python train.py --n_layer=13 --d_model=448 --n_head=7 --n_kv_head=1 --head_dim=64 --d_mlp=1216 --vocab_size=19763 --activation="swiglu" --norm="rmsnorm" --norm_place="pre" --norm_eps=1e-05 --positions="rope" --rope_base=10000.0 --rope_fraction=1.0 --qk_norm=false --attn_scale=0.125 --bias="none" --tie_embeddings=false --parallel_block=false --init="trunc" --init_std_qkv=0.0371 --init_std_o=0.00728 --init_std_up=0.0371 --init_std_down=0.00442 --optimizer="adamw" --lr=0.00164 --beta1=0.9 --beta2=0.99 --weight_decay=0.15 --lr_head=0.00723 --warmup_steps=264 --schedule="wsd" --decay_fraction=0.694 --decay_shape="pow" --final_lr_fraction=0.1 --batch_tokens=262144 --seq_len=1024 --doc_mask=true --train_tokens=829900000 --steps=3166 --dataset="wikipedia_en"
Each number is 128 + 24 x the weight over its row's rms, rounded and kept within 0 to 255. Layers, rows and columns count from 0. Numbers have three digits each. The size before them is the row's rms in percent of the matrix's.

# layer 10 attention output (transposed), 448x448, rms 0.042, rows 43-45,106-109,170-172,234-236,298-300,362-364,426-428, columns 112-223
107:083128107099136131137085123169141101156102112150103134158097121136122108135134138090144128121153147109112070133147204109155107115141150109167111122150130141166126145088130162158122110125138123114095148159112147139116118159134109148140135108110126118158097133132124142099112109107139104093110110133162130130145110106110170138156094106140
097:140175133155155158173120152103115125120143138154165168122152100098163127140123116135147125123093149169144163119131090133125122127147134096131140131098126068114137120145109171081118121121165124136094113131111105077131104154043138114104117132137161174103152104128149096125136147126151115167093132111148107122145143161149114100128128107119
096:122101117122156145104113093140118109159142124141111117135147131127132154157167109156141132134138140106140080099162144113102222094096138126149117150152120107167153142103121113141135160143137150144129135147116121113135102150117183106129100092145125142115124123121127087134103157115113109146143155127093104155104135130130154113156158155127
096:133148130159139100114107115110116139162122105166078141132151128135120156133147161143119108138144168122105131112124142130148224085123128081105143162164133158133081145080178089153110140150119139142182133124153120140163123111158134120116137114147144128133104098137136121101108098135131093088124111088115096169127094150090139139096181108108
109:093167088128160101103066126131137146091115127158141104172118134165114105132150116135115134073129089109122072126136168098146162163153083126148102112146118169107150124117127143122151106118143125137054136153077116139129106165127114142119120119120071111129098140144177120142113088166142098121145120120120118144129100122114163103166074164135
101:114145119126157142140113148128097111114134153130155126142156122111158119145146130118172091122124134148166138135147126098145092105111167121158135157106117079079142126139111152072094142114118094156069132156118118105132131159084137103118111165134172134131128120119127110124119166124120078172111137101125146116106120098148131137103129115095
107:132165090139131111120133102138102120180127114129088093146135152144118129131157164155141133085122172110085145116159155118145143131111132100131128077106162130139135169114105088146118111169109087127149113146134121124151156132130146144141123098139124125153128123152148107131107150121118130111099139140157124158139116108141164137144154140131
098:123098108125121183120157112117108166125101087114152104109149157158166090132109119132129173159111162171091141141090103121130211139153139165137152130133144084099118146141140153156135154104148154114109111134115151116114117183137153100134108152193177135181160122152068134126160131127122131149126163125095155120103155148167145135140049097154
098:124145156098105120142159161151129170142142167126157119170129157133123137120091110139112132160118114085138146156118102121125122098130089112126115143116096162102142126164127136109114121139121140124166098154134067149126150112095144124138151141107112150106136145112133109114175121090096137076117145144122098156107143158164077088140151158177
107:163135155131151101109147086129136144101121148141087135117158144166131178101199108130104139159148132149097131150123131155103178112140118147100153126130142130102168117119112090129136086104112154104101180122136096147166130081146109152130109135118132153152157141110150152126096119122098164156148101125122115132163113147112143131151102126128
082:124086159093136109118105152154091164108137099134126114135158121130115171096135103118111119128156141126139080095094130125149209115133130140119100144122136134105130155146108154043120181138150137099145137143164121110125119131089173142099121071093147167116134131106159135140117129101096124105115102100130106115115116116163103134120132145160
090:148126126138123153136106113155122154121109079136111134139144116143125132066160114106097125098140126127121133183149136062139137111136132131087167139140109093127131110099131127128111102102115097127103162102200155134092131135120132141098091083081096098162118121141144101110090080086101086077155104100170137110165129113145161138073114099170
088:129104142123119158156132117083127089130129208162100126175124111143130113172141115122116107126092132168090160121114142129125188112130098109150146159115100104125104083091113112079161152115097147114080137156071146114158118119087141119108131118137156113129141111123130129119120143107162098201099140109104143157128108101156112078134137100136
078:149099132092113122097167158114131176113148129128149098110134093140117120120101148118095113142102091162141090105098107124159137152170159147128105118111125185156198134155135167074145096153123151121141126139137126093082119156136118099151115104102131118092161141095136139146152164109107142081148138124142138127133121121161150178145070097139
092:144104165096139178109113110118142130156142106152137162116146080116091101133147117101091120092096091104178128126149134142121018135103172130096139170114145138154113154116136140134147116149113116129152165109152087156067161117129137148128115090137123134171174128139097156111148163119140122153158114116143136076141153152146166144125151113109
095:099115125120115179102091097125103091132128156130090147147130151130120141130128112088109086165149123098098111138116114100116203127112097130120125160129092056110077129093177098127137136131110175144152118119114130120104144103138106159136163080124150081117148081128153134083112122126169160186115159120109143127163131140110156090125135127115
100:136123106118112110114057139126094106146121128118114111117172086139082161139172139134131133156133142074118118139147148108167204117072115090144131137163108146119121147103161113142137124128154127173145137122127116153126160106141177117114153096138162130154101123118118128115122140174153106117125100131093116138110129149116137121114148123147
105:119137114104148144161094112114114133133104105131102119146129150121134126128154133092111110107144142089073081202151174083153151131133114128166097141157106128101115119113144140129158134094165135155066139171125153109136142138122117138108108104126105125137113134135158133125140115100128091114106119109098113097153121129109150127162081143149
106:146136142143148143147115126114126122078136116134138161156132114128161116140146107133135068141089157153127159144129145092139106083126099130126135159080117067091123089118139093103125150097148130114069147113091154116159126158048136119125114145120139131150133130116146099101119138122148096172096116070125142128124133145133168131122132134092
094:132127135104180132113113143130132143105080102135142108121161142146157105133139118129127170151101152156094139163073105138098201126123143136146135128110159135138081156118137126152132168162121095150172107151144127153167128158100183081136129118112190140167154126156113147099150098138140118160146117117092133158101098146123122111135080119160
092:160187143136118100161138118142116210137094137154166141164106167126117136164095087157084136119139117107131129182148105095158147107148035133155100148111127151124126117148148112137123137146128154125098132146118122156080117123126114111134142109122091134122113140138157123150130114110130115117130130111097141155094138141161102098090128163158
100:168129144115161133117143119133101150101118142150093118133176134174143156109198103129141097141158157133104120137122117104112158078129122141157182191109138129085140096132130089121125100109132143153063138142121072127155152096103105153144129161130130144163151146087140121111099145131101135165121092087096100136132118149125121149092152114124
# layer 10 attention value, 64x448, rms 0.048, rows 43-45, columns 112-223
099:120164139124123125170145150161114153133139163093099129155099119136107115174121130155133112133154104155128129115113191141143129090103121134148127119198142123120137096151171133137109152114142103152133115121151124135168105110136141131157136147125132143121093118139106084120119143144098146112142109119079131127097129067141139113130149156135
096:121135094147130165111125120151119116087142088135130123103111155077142141113140095124104147143128096134144161129109100108125155158124162118141109114097113144149160117112095161130106125115173101105134083095144112127126106132127151102169112204179111147133094165121131107171121141127147112141126136149126142132135116129098129124126108113148
099:154135125128164152138117170135143131128125118108095155138120121101135123161095105159132128111135166104134102128176171124095118123126110146093124165132154155145122141059127090164091140150112119133111154141100106143091076142102159124143145153164129181123162140096157101127159108119121139175169131091149140097108141156133145135150119134143